{
  "d_mlp": 1024,
  "activation": "swiglu",
  "norm": "rmsnorm",
  "init_std_qkv": 0.0396,
  "init_std_up": 0.0396,
  "lr": 0.00374,
  "grad_clip": 1.0,
  "decay_shape": "linear"
}
Each number is 200 + 30 x the weight over its row's rms, rounded and kept within 0 to 999. Layers, rows and columns count from 0. The size before them is the row's rms in percent of the matrix's.

# layer 2 MLP down, 384x1024, rms 0.114, rows 0-108, columns 0-63
097,211,268,161,191,175,200,216,221,231,243,213,189,163,212,135,207,156,176,225,197,253,161,199,234,189,200,163,184,193,216,190,169,168,223,229,249,202,228,161,171,182,164,228,235,241,177,224,228,238,196,226,212,202,163,191,191,217,222,151,197,227,214,187,154
096,200,175,158,207,227,246,186,189,194,165,150,150,211,226,219,223,137,134,239,209,216,197,239,201,218,203,240,199,210,233,214,208,205,222,227,190,218,184,233,238,185,195,194,226,204,190,182,297,170,208,264,251,221,214,151,187,256,243,221,205,247,227,185,177
095,185,208,240,226,230,162,183,216,153,182,220,161,164,179,232,202,203,233,217,185,169,184,199,185,199,160,223,182,116,177,126,142,224,189,235,187,195,196,184,176,171,232,201,229,187,213,221,220,159,198,232,209,191,190,213,231,211,203,226,149,178,223,199,249
115,189,221,187,188,189,236,221,170,250,202,198,186,212,178,193,230,226,189,137,219,171,215,183,193,244,199,208,213,228,221,276,187,197,160,200,201,186,188,163,178,224,143,275,171,140,184,224,140,184,218,179,209,167,205,180,199,187,165,198,226,224,242,222,262
094,181,180,219,214,173,186,253,195,192,141,175,232,174,166,193,173,198,186,191,118,231,190,177,133,196,200,167,157,200,168,201,212,182,183,171,190,172,194,275,215,191,231,188,189,183,253,169,216,228,169,192,256,188,194,203,201,215,207,200,134,182,161,207,250
102,190,200,209,226,206,153,157,188,207,231,155,220,181,258,134,169,220,238,218,179,184,217,181,161,191,255,153,238,220,213,206,220,210,215,179,230,158,195,226,187,197,188,197,135,203,174,180,185,248,202,266,180,214,190,189,218,180,171,201,182,198,234,208,162
098,197,236,219,232,211,229,174,204,198,237,121,177,199,207,215,265,190,198,219,256,203,242,195,194,216,205,196,228,182,228,191,182,207,186,225,198,192,243,257,150,158,151,240,199,179,153,262,218,198,143,185,190,175,143,203,157,169,231,206,211,197,172,176,188
098,208,131,207,135,165,236,213,209,194,163,157,175,143,132,264,222,193,152,235,171,199,198,155,199,217,277,206,188,208,197,140,210,268,258,178,270,167,241,226,140,209,148,199,212,216,229,191,185,209,214,189,218,169,203,208,275,202,221,162,227,228,226,207,252
099,144,190,187,177,177,194,234,206,191,204,206,232,203,170,221,232,196,129,178,176,229,185,210,215,221,250,130,252,219,234,183,208,152,212,267,231,206,175,237,227,212,185,160,190,204,236,156,236,203,175,173,249,136,230,186,155,225,193,214,207,146,148,219,200
104,224,228,181,220,240,184,219,199,187,211,223,237,138,199,188,195,217,186,212,222,197,256,211,190,164,201,194,163,215,178,207,184,202,203,216,217,211,221,221,194,212,232,184,178,224,236,231,186,205,205,159,183,180,200,213,141,268,209,155,180,206,209,238,168
097,168,160,192,147,207,192,178,176,171,215,185,202,192,218,211,210,203,158,237,155,167,139,246,162,198,222,185,269,196,167,200,181,161,219,280,199,208,222,214,227,160,179,183,160,168,172,197,217,231,204,213,244,210,215,204,176,208,261,217,173,225,213,200,172
094,189,197,206,190,177,200,218,155,231,195,148,141,186,243,237,229,221,168,219,259,188,224,222,174,225,166,234,207,221,200,150,166,203,233,219,154,225,205,235,229,218,146,214,202,227,210,208,241,174,189,192,219,246,230,209,187,193,207,218,180,207,223,251,171
104,213,231,181,168,242,190,205,213,220,219,191,210,221,188,172,183,135,219,229,206,217,211,187,178,231,223,220,151,213,169,199,201,245,223,173,228,253,187,218,184,221,268,179,223,200,210,213,189,222,223,212,197,234,197,219,218,135,202,183,244,217,224,200,231
101,149,137,199,178,187,239,220,201,200,165,165,190,159,244,141,206,186,305,179,259,222,152,218,196,183,176,204,206,218,223,167,182,217,199,203,183,148,176,185,180,223,178,146,212,222,251,186,196,160,194,158,245,181,175,248,222,200,184,161,193,171,212,206,214
094,235,160,228,211,225,215,195,153,209,236,199,158,206,219,220,172,189,226,215,174,203,194,198,201,179,179,162,237,200,203,229,169,176,260,230,197,224,233,202,200,181,184,236,222,181,155,206,179,197,241,177,200,174,182,182,228,215,187,210,240,253,242,220,144
098,212,253,210,201,159,177,162,212,242,221,213,220,230,233,223,202,197,197,160,254,245,232,199,201,224,170,250,194,223,219,220,243,215,187,201,201,176,246,191,231,216,200,251,221,191,189,159,265,189,226,207,159,161,197,222,201,178,146,171,245,230,228,220,147
093,221,181,160,178,201,169,217,203,248,200,168,137,188,194,182,206,196,216,268,189,217,147,150,191,207,229,217,151,176,149,211,231,236,222,158,158,183,189,211,257,221,174,172,137,226,231,228,226,204,164,162,182,227,250,223,201,191,185,186,196,139,280,175,207
097,170,174,182,223,218,190,170,161,203,230,215,201,218,177,204,244,211,230,152,144,183,179,238,239,276,195,220,173,187,164,182,186,225,201,199,230,232,219,198,186,201,213,175,211,181,249,183,168,213,215,224,198,182,197,251,202,175,187,167,188,191,236,134,197
093,177,228,211,238,172,174,195,214,195,212,228,200,211,252,211,170,159,209,175,167,175,179,226,184,189,125,137,184,199,210,174,193,211,205,246,228,170,226,148,203,189,227,226,232,215,173,195,140,208,164,181,164,214,219,213,208,181,175,215,194,220,255,207,186
100,210,113,252,202,193,207,177,215,222,243,224,204,196,189,185,222,192,233,191,181,216,241,228,178,209,188,152,218,270,182,203,188,190,196,217,225,185,236,213,222,163,186,203,187,173,184,194,222,246,143,177,179,161,164,201,208,207,273,182,187,173,224,157,196
100,167,187,192,162,200,199,203,183,206,189,173,165,180,174,238,191,196,183,253,194,183,222,213,210,222,218,152,262,187,200,133,130,265,226,237,204,214,153,202,178,246,200,173,208,227,226,218,194,196,203,211,201,216,172,180,233,246,193,213,189,197,171,259,132
095,227,190,234,161,207,170,210,224,224,160,203,169,181,222,207,192,222,197,200,184,174,242,228,206,210,232,208,257,142,215,235,192,195,262,145,245,173,177,197,177,204,224,197,191,246,264,166,186,155,218,230,200,209,255,226,260,199,196,258,209,224,181,206,159
096,207,254,219,191,241,160,222,160,247,212,162,194,178,204,228,210,221,181,208,200,205,144,180,143,187,185,203,219,194,185,243,231,167,221,213,214,201,234,204,199,214,188,119,198,263,150,190,216,191,252,212,171,134,202,175,187,192,167,136,243,230,197,251,233
105,196,115,210,185,195,226,242,184,149,170,224,176,181,211,209,269,212,212,229,214,174,207,206,235,219,204,211,161,241,168,191,240,259,218,161,255,152,224,180,196,157,254,145,187,259,262,193,169,158,245,187,168,115,158,226,182,208,246,195,215,206,181,193,186
095,248,224,244,220,209,139,159,197,205,171,171,238,183,199,227,225,240,204,196,175,235,243,212,183,154,222,238,203,199,188,212,148,203,183,243,166,179,187,234,192,179,162,233,305,133,147,208,160,237,201,144,182,198,200,229,229,119,206,181,186,198,178,198,172
094,193,167,225,205,164,178,202,179,175,202,183,199,190,178,236,184,258,196,170,207,198,212,182,231,215,153,225,192,214,187,153,168,194,167,187,247,197,152,182,184,220,175,197,210,193,167,172,209,197,242,176,184,170,211,187,189,183,114,225,167,183,222,265,190
100,203,233,185,217,186,204,197,241,190,154,232,198,219,268,219,218,180,209,209,198,171,177,167,154,209,138,240,179,173,196,167,195,193,201,170,157,202,204,214,176,188,226,206,189,248,188,233,239,152,195,273,189,157,188,214,155,256,255,221,225,198,199,207,188
103,237,155,180,244,195,224,174,204,223,183,189,199,177,189,196,165,183,186,168,238,171,182,173,174,186,198,187,211,179,204,245,170,154,201,239,242,179,186,226,142,178,259,227,169,193,166,177,212,181,239,166,157,189,210,189,230,147,179,165,182,215,171,210,199
098,209,219,208,209,200,271,236,213,198,176,133,196,236,153,191,177,256,147,171,123,186,250,180,196,252,149,173,158,149,199,212,193,158,218,181,262,171,201,192,188,179,171,184,208,182,194,213,229,204,200,146,213,178,220,193,145,239,232,198,173,205,242,245,194
098,220,280,160,180,208,225,218,225,198,171,192,199,169,249,260,208,195,204,295,164,217,199,217,235,170,116,205,230,225,186,158,185,281,223,248,170,194,191,230,163,210,223,211,177,193,256,207,273,238,197,213,213,204,212,220,175,205,199,185,210,123,169,186,188
101,245,219,162,172,224,179,233,260,228,160,167,213,210,217,208,213,151,255,149,180,178,208,233,202,181,227,215,216,180,177,204,179,216,213,193,213,200,214,191,135,211,224,164,237,265,218,228,207,202,228,157,199,157,169,185,196,198,215,219,158,194,172,187,194
104,222,211,202,210,199,152,194,238,212,215,213,196,212,260,206,185,165,204,190,225,196,179,230,232,202,177,148,153,187,237,210,192,199,146,205,190,167,224,178,192,178,218,161,174,197,243,204,169,184,259,206,193,169,203,193,172,227,261,204,211,185,205,176,153
169,224,198,217,176,142,211,236,188,207,188,237,183,149,184,225,224,188,221,199,176,206,189,196,184,220,238,203,192,191,207,163,238,246,221,218,185,247,142,234,155,198,211,173,215,240,208,222,202,163,153,218,203,225,174,209,154,180,187,174,196,242,212,210,221
096,214,122,181,173,257,171,187,205,184,201,241,210,196,199,187,200,193,252,151,229,242,142,146,196,169,160,255,196,148,191,192,197,283,214,194,193,199,198,169,242,181,257,224,214,196,172,231,204,214,160,170,170,184,205,210,249,289,186,211,198,197,178,191,160
095,132,246,140,199,183,192,119,192,172,243,148,143,203,212,203,164,207,177,252,146,222,206,186,188,259,154,194,229,230,165,126,220,232,222,191,204,195,292,189,199,281,195,216,137,199,230,219,185,249,219,193,192,202,230,202,218,192,207,203,139,186,189,212,186
100,247,197,186,203,204,205,187,203,197,224,178,203,218,168,246,214,213,234,208,167,200,141,244,213,222,136,138,166,186,185,233,165,202,178,183,252,156,266,188,216,188,243,154,197,197,160,184,219,259,207,158,186,206,214,229,162,211,202,224,167,218,181,211,204
099,211,151,233,250,183,171,209,200,138,218,237,169,210,207,227,187,221,150,186,207,150,251,232,180,214,161,157,178,189,193,238,195,187,162,178,201,155,212,170,179,197,199,185,202,161,170,216,206,211,237,186,241,147,209,198,200,213,195,211,191,165,233,192,207
098,141,192,245,214,211,178,215,179,228,225,222,165,213,224,210,130,176,195,168,216,215,206,199,215,175,182,186,198,212,194,214,201,195,212,247,170,121,235,189,175,197,183,181,220,197,192,214,169,232,171,205,209,179,186,249,163,198,237,179,211,234,234,258,195
103,234,212,170,157,208,192,172,147,174,215,176,201,218,188,159,171,230,215,209,242,208,193,218,290,245,207,188,215,198,177,226,199,179,180,209,220,159,238,246,203,220,213,178,282,172,200,174,185,186,235,183,204,172,246,241,168,212,217,207,248,249,149,240,182
100,197,226,200,190,243,217,176,248,206,212,210,185,191,231,205,179,159,167,205,146,253,193,198,168,221,216,216,144,189,186,209,150,208,188,177,183,178,176,139,174,207,219,233,198,193,137,231,246,252,244,165,138,206,141,194,154,186,196,195,208,171,174,224,217
096,214,246,192,222,196,211,190,209,210,204,226,200,225,157,204,203,193,228,164,207,202,234,172,221,160,241,118,167,222,170,177,258,192,208,191,180,221,198,235,195,177,223,214,133,204,201,228,176,188,243,214,210,189,156,211,204,211,202,230,214,212,178,126,196
104,235,195,190,187,190,234,205,191,214,174,263,265,202,236,225,164,216,198,238,197,199,178,164,143,160,198,216,218,219,123,199,182,217,194,212,197,198,193,210,263,190,223,186,200,196,167,181,220,197,191,266,174,191,242,230,212,223,205,195,162,186,269,228,216
103,204,185,247,191,290,195,235,204,169,239,188,192,226,247,231,258,216,201,204,208,188,185,181,155,125,238,235,167,152,216,187,163,239,216,178,207,201,159,179,125,223,176,235,247,193,199,174,212,238,162,233,231,197,155,253,227,218,208,182,254,207,140,233,206
103,197,223,169,203,219,194,192,186,208,216,214,175,189,185,207,175,192,231,185,231,229,166,216,260,270,167,250,185,172,226,197,203,201,185,192,207,233,154,217,134,225,198,202,192,208,225,196,108,228,201,229,247,182,245,223,223,215,181,216,182,212,204,251,170
098,141,216,201,255,170,210,244,189,234,194,231,198,152,229,240,194,173,243,204,149,186,159,195,239,174,191,220,206,170,238,211,172,191,241,213,202,224,249,201,216,226,193,168,167,262,174,242,235,234,239,199,207,156,203,187,184,232,246,177,196,213,236,195,144
102,196,176,216,199,115,142,191,203,235,193,195,186,240,185,262,238,222,243,210,234,159,235,219,160,130,201,215,170,193,218,215,200,192,180,227,199,172,209,226,219,215,170,207,193,183,213,190,228,195,214,211,178,189,156,155,239,233,208,219,203,240,225,159,208
091,219,174,208,219,150,218,215,218,258,248,221,176,194,151,175,214,217,181,158,215,168,226,185,205,168,224,243,178,205,184,224,221,183,182,203,250,217,160,182,200,226,210,152,214,190,197,199,168,163,179,201,177,183,239,232,186,213,165,172,124,172,263,228,202
096,207,171,207,176,217,183,190,183,199,181,165,166,201,187,272,177,217,194,201,172,154,239,202,232,175,166,229,183,145,234,226,177,188,188,198,152,178,197,163,245,181,213,245,140,198,195,211,208,180,171,159,157,230,171,142,242,180,170,209,189,200,231,179,233
100,272,272,173,182,203,212,220,165,141,177,205,194,188,235,169,189,168,235,210,237,185,176,266,169,261,167,231,225,220,193,243,153,190,185,191,196,192,203,189,154,193,275,164,231,165,205,218,200,224,230,185,214,203,167,196,175,187,172,246,180,189,142,207,233
094,179,177,163,223,221,158,261,188,211,200,170,224,165,174,189,173,186,196,200,156,196,172,165,199,167,184,227,190,190,223,190,224,231,198,184,210,164,241,187,203,153,294,205,237,259,158,235,188,181,171,216,210,208,203,188,215,176,189,256,188,235,197,204,173
112,229,181,206,206,229,222,199,267,179,189,193,211,246,190,169,173,137,186,238,192,260,182,169,188,216,201,187,197,223,228,196,212,170,214,175,154,209,144,230,187,130,183,187,274,198,182,213,190,135,154,252,226,229,198,270,167,216,221,198,213,242,169,182,219
096,183,222,214,234,176,158,182,253,196,245,212,193,207,256,197,115,177,201,194,218,232,201,237,167,193,188,182,203,190,206,211,212,245,226,201,205,170,193,206,167,206,193,187,182,198,255,211,212,199,160,224,185,291,182,197,150,264,183,154,216,211,218,182,218
100,201,171,189,230,221,224,205,204,196,244,204,190,207,138,180,186,205,177,246,216,250,236,225,253,174,204,195,219,181,185,227,228,233,232,206,183,198,221,159,219,239,154,204,233,214,219,140,193,221,240,192,229,197,226,170,189,161,172,190,195,207,114,196,197
099,178,148,167,218,184,181,213,170,214,212,180,180,210,193,211,225,206,167,227,243,181,214,164,186,237,184,227,179,175,193,105,227,191,285,249,215,218,216,206,217,219,148,202,202,194,193,186,201,213,133,257,130,190,162,194,266,143,196,208,177,227,223,227,162
094,185,239,259,212,170,226,209,235,249,168,186,263,198,156,198,264,250,196,177,180,143,196,189,191,161,191,262,233,193,160,149,195,161,205,140,241,175,186,171,246,196,230,151,207,198,210,193,211,217,180,167,217,189,204,175,201,213,203,198,221,193,193,224,207
107,213,228,211,229,237,284,229,192,198,153,265,185,202,193,248,143,214,172,219,186,125,193,222,174,180,185,151,196,270,204,208,155,187,179,157,204,176,183,197,197,205,167,216,198,179,226,229,176,292,152,149,244,236,197,178,162,192,267,216,229,186,221,202,194
093,222,221,185,196,204,196,225,209,195,129,208,225,158,199,213,224,228,192,189,207,192,218,213,175,198,195,258,180,168,195,209,219,206,205,224,161,187,217,224,235,220,229,173,200,175,173,140,185,245,159,229,263,215,203,209,212,230,202,173,147,188,219,206,174
097,215,225,242,260,177,201,201,211,251,201,178,190,223,174,234,212,209,192,250,253,219,192,194,219,149,251,204,233,189,173,196,155,187,159,204,163,235,208,186,194,242,246,223,177,207,236,229,206,219,116,173,233,161,203,223,198,268,186,182,168,170,173,185,194
099,183,196,236,254,236,171,212,181,218,242,224,200,192,200,158,219,273,209,189,186,169,189,223,223,185,208,237,209,227,269,172,228,262,172,177,250,206,173,180,194,221,204,184,215,193,261,206,186,178,197,201,205,181,212,210,249,227,191,200,205,160,187,174,183
100,186,224,216,198,179,154,204,221,184,186,186,194,162,199,194,162,242,175,200,192,176,210,244,193,169,170,187,242,201,138,174,246,186,179,200,168,185,223,191,192,225,183,173,202,157,243,183,200,240,194,235,187,176,246,231,244,184,203,253,149,204,240,225,248
103,140,226,179,183,224,198,193,287,197,250,175,216,203,219,190,130,176,213,245,185,218,202,176,274,269,205,193,212,217,189,208,184,179,202,179,163,118,197,221,185,176,191,168,166,236,171,192,133,187,245,176,202,183,175,197,219,201,181,225,243,223,196,178,262
094,233,175,179,179,202,222,215,249,178,164,206,222,232,265,217,182,231,201,179,201,208,196,173,244,236,208,202,179,223,202,169,179,239,222,235,188,228,186,224,158,208,197,165,144,199,168,150,179,195,167,207,208,138,241,174,205,183,218,177,204,226,202,189,227
102,211,245,178,172,220,254,202,264,227,234,189,229,180,201,144,165,186,192,234,238,203,166,224,240,241,221,213,130,226,256,194,182,208,222,233,221,183,222,175,152,218,167,228,210,251,247,233,185,208,187,230,217,163,204,246,191,226,166,251,215,207,259,248,232
095,209,197,210,171,195,183,157,219,215,205,198,203,206,181,214,181,238,185,193,225,176,179,179,176,153,231,168,212,210,236,221,237,253,184,168,173,197,232,250,190,175,245,177,205,274,201,283,211,223,193,267,198,202,167,214,203,203,212,157,189,183,195,215,144
094,233,198,229,254,182,197,236,274,196,233,202,170,211,180,205,213,209,183,207,193,221,241,200,200,236,192,253,217,224,152,235,184,185,225,265,195,209,229,300,233,165,224,208,185,279,160,180,179,210,209,162,177,184,160,222,215,190,209,180,186,229,229,226,226
096,221,204,148,190,197,191,229,227,211,182,180,151,180,245,245,174,200,134,213,215,250,210,199,171,195,215,163,206,209,221,199,180,215,170,211,206,236,238,259,179,186,186,198,186,223,165,203,132,228,272,190,190,212,265,204,169,254,176,187,237,223,179,209,194
092,195,221,128,230,186,99,194,246,156,178,171,171,170,236,140,254,224,227,216,156,149,228,204,142,201,253,186,213,205,200,158,180,205,197,200,173,187,232,173,221,148,225,210,253,253,185,193,185,205,216,208,202,191,203,238,224,200,234,197,233,174,203,167,233
097,180,215,202,235,261,221,205,189,252,206,199,177,190,257,212,172,219,208,192,251,167,278,183,201,225,189,225,210,187,177,155,246,188,223,198,177,174,186,210,191,231,239,149,213,209,192,204,242,210,160,191,185,190,229,215,218,206,233,143,223,169,158,227,196
098,254,215,243,183,169,206,193,204,174,225,159,199,197,168,232,212,186,196,142,223,171,199,187,156,168,207,232,197,183,197,208,203,199,192,174,187,201,175,196,159,231,132,174,294,215,197,165,207,209,227,211,187,206,242,179,230,201,202,243,192,192,194,145,150
098,174,251,138,134,224,213,216,221,170,191,202,160,242,192,220,199,173,187,182,174,233,249,200,242,205,189,194,209,186,106,265,245,153,191,224,199,212,182,138,181,196,195,190,175,191,189,217,224,205,174,188,209,208,202,173,175,182,212,197,196,242,137,202,222
096,217,210,203,171,160,210,221,204,176,203,211,220,226,194,214,222,210,217,240,251,169,195,199,184,172,156,165,182,171,204,188,170,223,189,155,235,213,238,129,217,245,264,173,251,181,167,152,190,242,226,184,191,176,270,205,225,225,164,197,175,181,165,194,228
101,225,202,151,239,258,167,228,219,186,196,166,174,150,220,138,185,220,170,237,199,173,204,209,147,140,201,166,204,219,190,128,235,187,146,187,180,211,197,237,254,158,177,255,192,218,147,200,234,176,195,167,173,185,220,159,191,171,187,247,221,172,174,190,115
099,262,233,228,169,215,211,215,245,246,259,177,157,166,184,205,226,202,132,183,220,213,175,164,232,207,180,199,208,216,245,221,233,208,210,187,169,186,166,203,189,189,193,200,171,244,162,247,209,189,164,189,177,183,229,242,218,196,190,198,170,233,156,160,181
108,248,194,247,142,154,208,202,188,195,142,217,238,224,181,172,210,199,202,191,210,187,262,277,194,243,220,220,215,198,219,198,241,171,214,216,209,225,243,227,199,203,205,179,215,174,165,222,133,206,224,195,180,160,218,177,222,183,204,210,193,286,155,221,153
098,169,156,179,251,268,177,208,237,213,170,225,219,195,267,234,215,196,190,206,208,214,215,165,196,239,193,136,198,231,198,184,228,215,221,138,223,161,249,214,208,216,217,219,126,209,242,238,185,182,210,160,178,150,181,190,214,158,221,202,162,248,221,147,218
092,204,197,211,167,210,177,203,133,236,172,212,156,194,185,228,211,218,191,142,230,200,193,248,232,216,164,203,213,173,259,185,177,203,184,223,187,201,242,175,179,187,193,184,254,172,165,175,241,213,209,199,182,196,184,244,187,276,213,183,245,213,184,218,215
094,223,159,180,189,210,252,171,216,192,182,247,202,234,154,192,250,210,224,187,246,198,206,209,237,119,205,252,139,242,236,183,172,214,154,173,212,162,189,218,210,195,237,227,234,179,205,202,187,230,192,180,197,212,270,180,196,235,290,178,219,221,197,164,204
098,199,262,205,249,117,151,179,167,216,172,244,157,251,204,132,175,129,152,206,180,265,176,213,247,227,172,203,135,189,219,264,193,156,170,239,194,173,205,192,224,211,230,224,180,184,206,219,198,213,204,234,212,210,221,254,236,203,168,240,177,176,245,208,228
094,263,181,167,177,166,190,195,199,218,206,219,152,171,226,214,232,145,205,160,215,202,216,231,196,204,195,279,173,194,119,135,180,189,229,193,178,179,211,139,194,204,180,147,178,214,159,203,226,218,154,202,217,178,232,188,265,175,227,222,184,208,224,178,169
101,183,245,155,156,169,176,223,176,160,198,165,202,191,197,155,254,196,226,195,202,194,184,266,190,263,207,225,176,183,210,198,213,219,167,231,191,149,240,235,188,177,248,217,241,159,249,193,194,199,167,270,159,249,199,218,165,198,186,189,210,203,203,232,240
099,207,200,255,190,225,172,231,183,151,184,141,196,137,175,153,138,255,239,207,194,196,206,243,177,210,174,189,190,200,227,174,181,181,237,191,152,234,150,148,157,165,230,176,186,181,143,188,183,203,170,211,216,221,192,236,175,223,201,185,198,243,215,219,168
102,220,225,186,202,195,230,204,191,141,207,219,227,203,175,221,149,183,222,202,260,212,262,196,168,114,179,183,204,178,159,165,149,221,189,180,189,121,178,214,237,202,140,153,180,206,210,189,175,202,173,225,239,261,199,197,213,268,209,173,196,206,205,223,170
097,159,176,202,201,148,241,221,244,177,164,268,199,197,151,239,204,226,225,140,160,178,167,231,210,189,205,186,229,193,164,204,214,219,146,191,191,202,254,199,224,223,171,223,157,149,220,214,150,195,117,224,191,196,181,196,219,200,145,187,229,208,206,195,218
101,211,204,234,245,230,156,197,209,165,221,176,227,195,207,205,197,184,193,231,196,208,172,199,202,167,186,155,211,201,236,174,197,211,145,172,194,203,234,214,182,188,178,199,170,232,199,155,162,177,213,278,243,129,205,223,217,208,200,207,211,173,226,204,223
095,216,174,181,246,207,201,189,147,217,168,168,230,182,167,199,227,233,228,208,202,256,157,187,224,222,177,248,164,275,211,170,223,203,146,198,228,210,192,223,236,222,233,174,238,168,201,166,190,198,195,136,202,183,228,175,171,174,227,175,236,233,166,227,228
100,213,226,120,226,236,213,230,189,215,198,210,217,153,195,164,238,198,231,213,144,193,214,207,191,260,166,179,194,205,215,249,179,163,217,234,161,226,178,277,254,193,273,177,190,309,219,178,198,222,210,203,219,171,194,215,169,236,254,179,250,221,218,208,187
095,276,161,194,208,263,228,199,172,175,196,253,193,208,159,231,204,164,183,200,159,259,166,204,207,231,128,195,221,189,194,251,256,188,174,230,154,213,217,182,175,170,227,204,225,213,185,211,208,181,214,224,194,187,235,208,168,239,169,200,206,209,235,172,178
103,255,228,224,224,177,190,191,136,151,202,240,162,205,190,211,200,192,204,195,188,205,241,197,259,186,232,246,197,201,183,228,226,153,208,240,203,219,146,155,184,149,212,217,225,134,235,191,215,216,265,200,207,197,195,152,251,206,246,191,186,186,163,177,188
100,188,214,220,162,177,179,197,210,219,173,243,195,220,212,166,173,232,238,233,200,197,212,244,232,204,240,235,202,160,223,202,219,179,177,204,219,189,220,196,203,213,228,189,178,254,229,185,138,225,195,215,247,183,184,205,192,231,202,244,216,223,162,187,226
100,133,169,209,178,213,181,231,129,240,200,174,188,215,175,189,280,212,227,173,172,203,206,217,173,231,180,190,206,218,245,180,202,245,197,194,198,214,204,194,186,222,198,140,174,241,190,222,226,203,220,235,228,166,226,225,185,213,172,183,187,198,199,242,241
103,184,247,251,175,211,208,207,220,214,210,159,199,204,217,182,176,205,193,243,218,222,161,173,200,209,231,173,231,223,166,169,231,217,198,256,182,172,273,161,228,226,206,187,144,229,241,151,253,192,261,190,255,226,189,155,198,179,173,212,194,222,220,209,219
098,186,179,230,169,166,275,172,192,148,182,231,214,187,238,173,224,211,242,213,209,160,171,238,238,236,217,183,224,196,159,164,232,218,245,233,225,184,131,160,167,210,229,220,245,149,172,235,277,228,145,214,174,139,236,205,240,174,232,210,221,164,223,190,199
097,230,167,238,161,172,229,211,186,241,232,176,220,199,186,197,173,224,214,227,177,182,173,199,224,201,212,177,223,268,194,149,148,203,240,161,187,202,192,138,234,231,207,238,138,187,238,152,193,153,229,173,269,195,185,195,199,191,225,251,152,211,177,225,285
103,228,201,175,219,204,219,235,177,201,179,215,180,235,210,231,242,189,235,190,200,194,185,187,204,181,201,186,157,219,224,162,200,214,183,201,206,196,206,188,207,186,189,197,207,275,178,231,225,194,200,176,234,181,219,223,195,206,200,216,243,162,221,142,208
097,151,230,237,168,213,184,193,195,239,189,169,199,173,201,167,229,232,201,184,192,164,213,218,207,174,133,175,182,260,230,153,209,187,224,231,174,194,201,192,197,180,149,185,281,154,163,177,179,193,148,142,183,195,172,139,224,184,197,192,218,246,225,151,213
100,222,192,211,244,226,157,185,179,247,194,234,217,213,127,189,208,260,237,194,202,210,176,144,174,161,217,178,226,199,202,212,188,143,156,235,217,196,243,178,253,241,198,254,169,203,187,175,216,218,201,255,218,206,203,174,175,208,198,204,229,187,176,203,160
108,236,222,193,221,240,148,187,200,200,221,165,184,168,186,256,164,194,185,231,220,195,199,191,315,190,266,201,203,210,152,182,166,188,219,228,208,193,184,157,223,214,170,224,138,209,167,194,155,198,168,218,219,212,242,174,231,223,214,194,151,182,226,236,236
090,174,199,196,241,171,228,184,213,233,183,149,294,227,235,183,227,189,209,176,157,150,234,262,183,148,225,191,162,199,228,215,196,250,202,175,259,236,231,247,182,236,230,141,185,195,229,217,208,220,204,248,211,154,207,197,226,188,184,188,183,197,240,183,106
096,190,170,195,148,160,214,169,189,229,219,132,194,215,256,167,204,182,172,189,209,173,196,205,185,224,151,203,182,201,195,238,238,205,149,251,182,251,203,196,210,225,220,191,216,161,188,153,208,224,247,269,215,224,144,148,155,219,272,188,154,170,153,179,210
097,219,200,193,226,192,211,241,236,224,190,206,192,148,204,232,185,214,187,175,216,203,238,207,182,225,155,270,224,145,181,204,239,250,184,232,247,157,219,142,196,254,263,166,189,195,219,217,177,195,202,157,134,195,215,219,224,157,200,221,203,217,215,254,216
100,217,215,207,151,149,229,225,245,219,174,198,218,159,246,136,218,240,156,234,182,158,165,228,178,202,210,235,229,148,153,204,172,229,118,179,188,232,255,118,192,232,192,224,202,202,206,219,133,190,201,175,242,210,186,162,189,187,200,199,187,149,204,235,191
092,147,229,225,156,185,207,241,242,179,195,211,237,229,208,187,211,239,184,215,149,232,179,191,250,196,193,199,165,191,190,180,227,203,176,218,222,202,174,242,239,198,251,203,196,213,174,103,168,186,172,255,173,234,192,172,177,191,236,217,185,198,245,255,234
095,206,135,264,206,167,202,199,195,187,191,212,178,205,130,263,206,147,225,161,161,161,231,220,231,204,156,182,232,194,249,242,137,231,198,246,235,182,222,208,233,177,228,188,136,169,202,166,179,269,166,132,168,246,211,189,217,172,214,191,220,207,181,233,182
096,163,208,187,218,242,221,196,186,182,172,219,197,202,186,230,195,230,241,182,142,214,202,175,206,229,214,182,211,189,201,211,260,182,159,226,219,236,162,153,200,295,190,166,191,200,230,185,215,197,200,181,204,180,249,221,236,262,200,198,169,202,195,205,198
100,217,216,238,219,210,175,159,207,230,210,168,207,180,172,222,232,175,206,171,201,164,186,227,241,249,231,148,224,174,205,222,122,186,185,193,156,176,212,230,205,210,216,159,205,206,197,245,147,253,248,193,182,195,236,174,149,177,177,189,186,226,218,247,244
100,222,168,221,207,206,182,153,159,247,182,230,245,132,266,215,235,248,195,190,221,170,210,210,190,162,255,155,223,176,226,188,229,216,191,180,192,208,209,179,158,195,213,200,216,197,157,196,161,186,199,172,164,185,189,193,213,216,203,201,219,190,179,217,215
105,178,205,211,167,222,158,193,162,209,193,212,182,243,184,224,176,252,193,194,191,168,144,229,190,151,218,191,211,197,210,204,233,218,248,215,196,181,171,214,220,227,143,218,204,187,229,187,265,232,232,214,206,197,214,224,221,201,211,205,196,218,173,182,191
108,235,201,177,180,171,137,186,153,241,192,229,214,182,143,203,199,220,229,204,169,154,190,179,237,217,177,216,188,248,208,192,200,226,167,176,240,194,213,163,201,238,129,180,165,197,208,200,163,193,259,182,191,233,222,198,231,189,191,184,188,214,175,208,176
098,248,225,228,215,223,239,218,133,207,168,181,210,236,200,179,171,222,233,191,240,178,233,188,216,197,211,258,227,247,187,194,260,160,167,170,202,237,176,192,241,158,178,169,222,209,215,190,278,147,234,198,213,173,240,201,252,208,140,226,198,211,180,239,198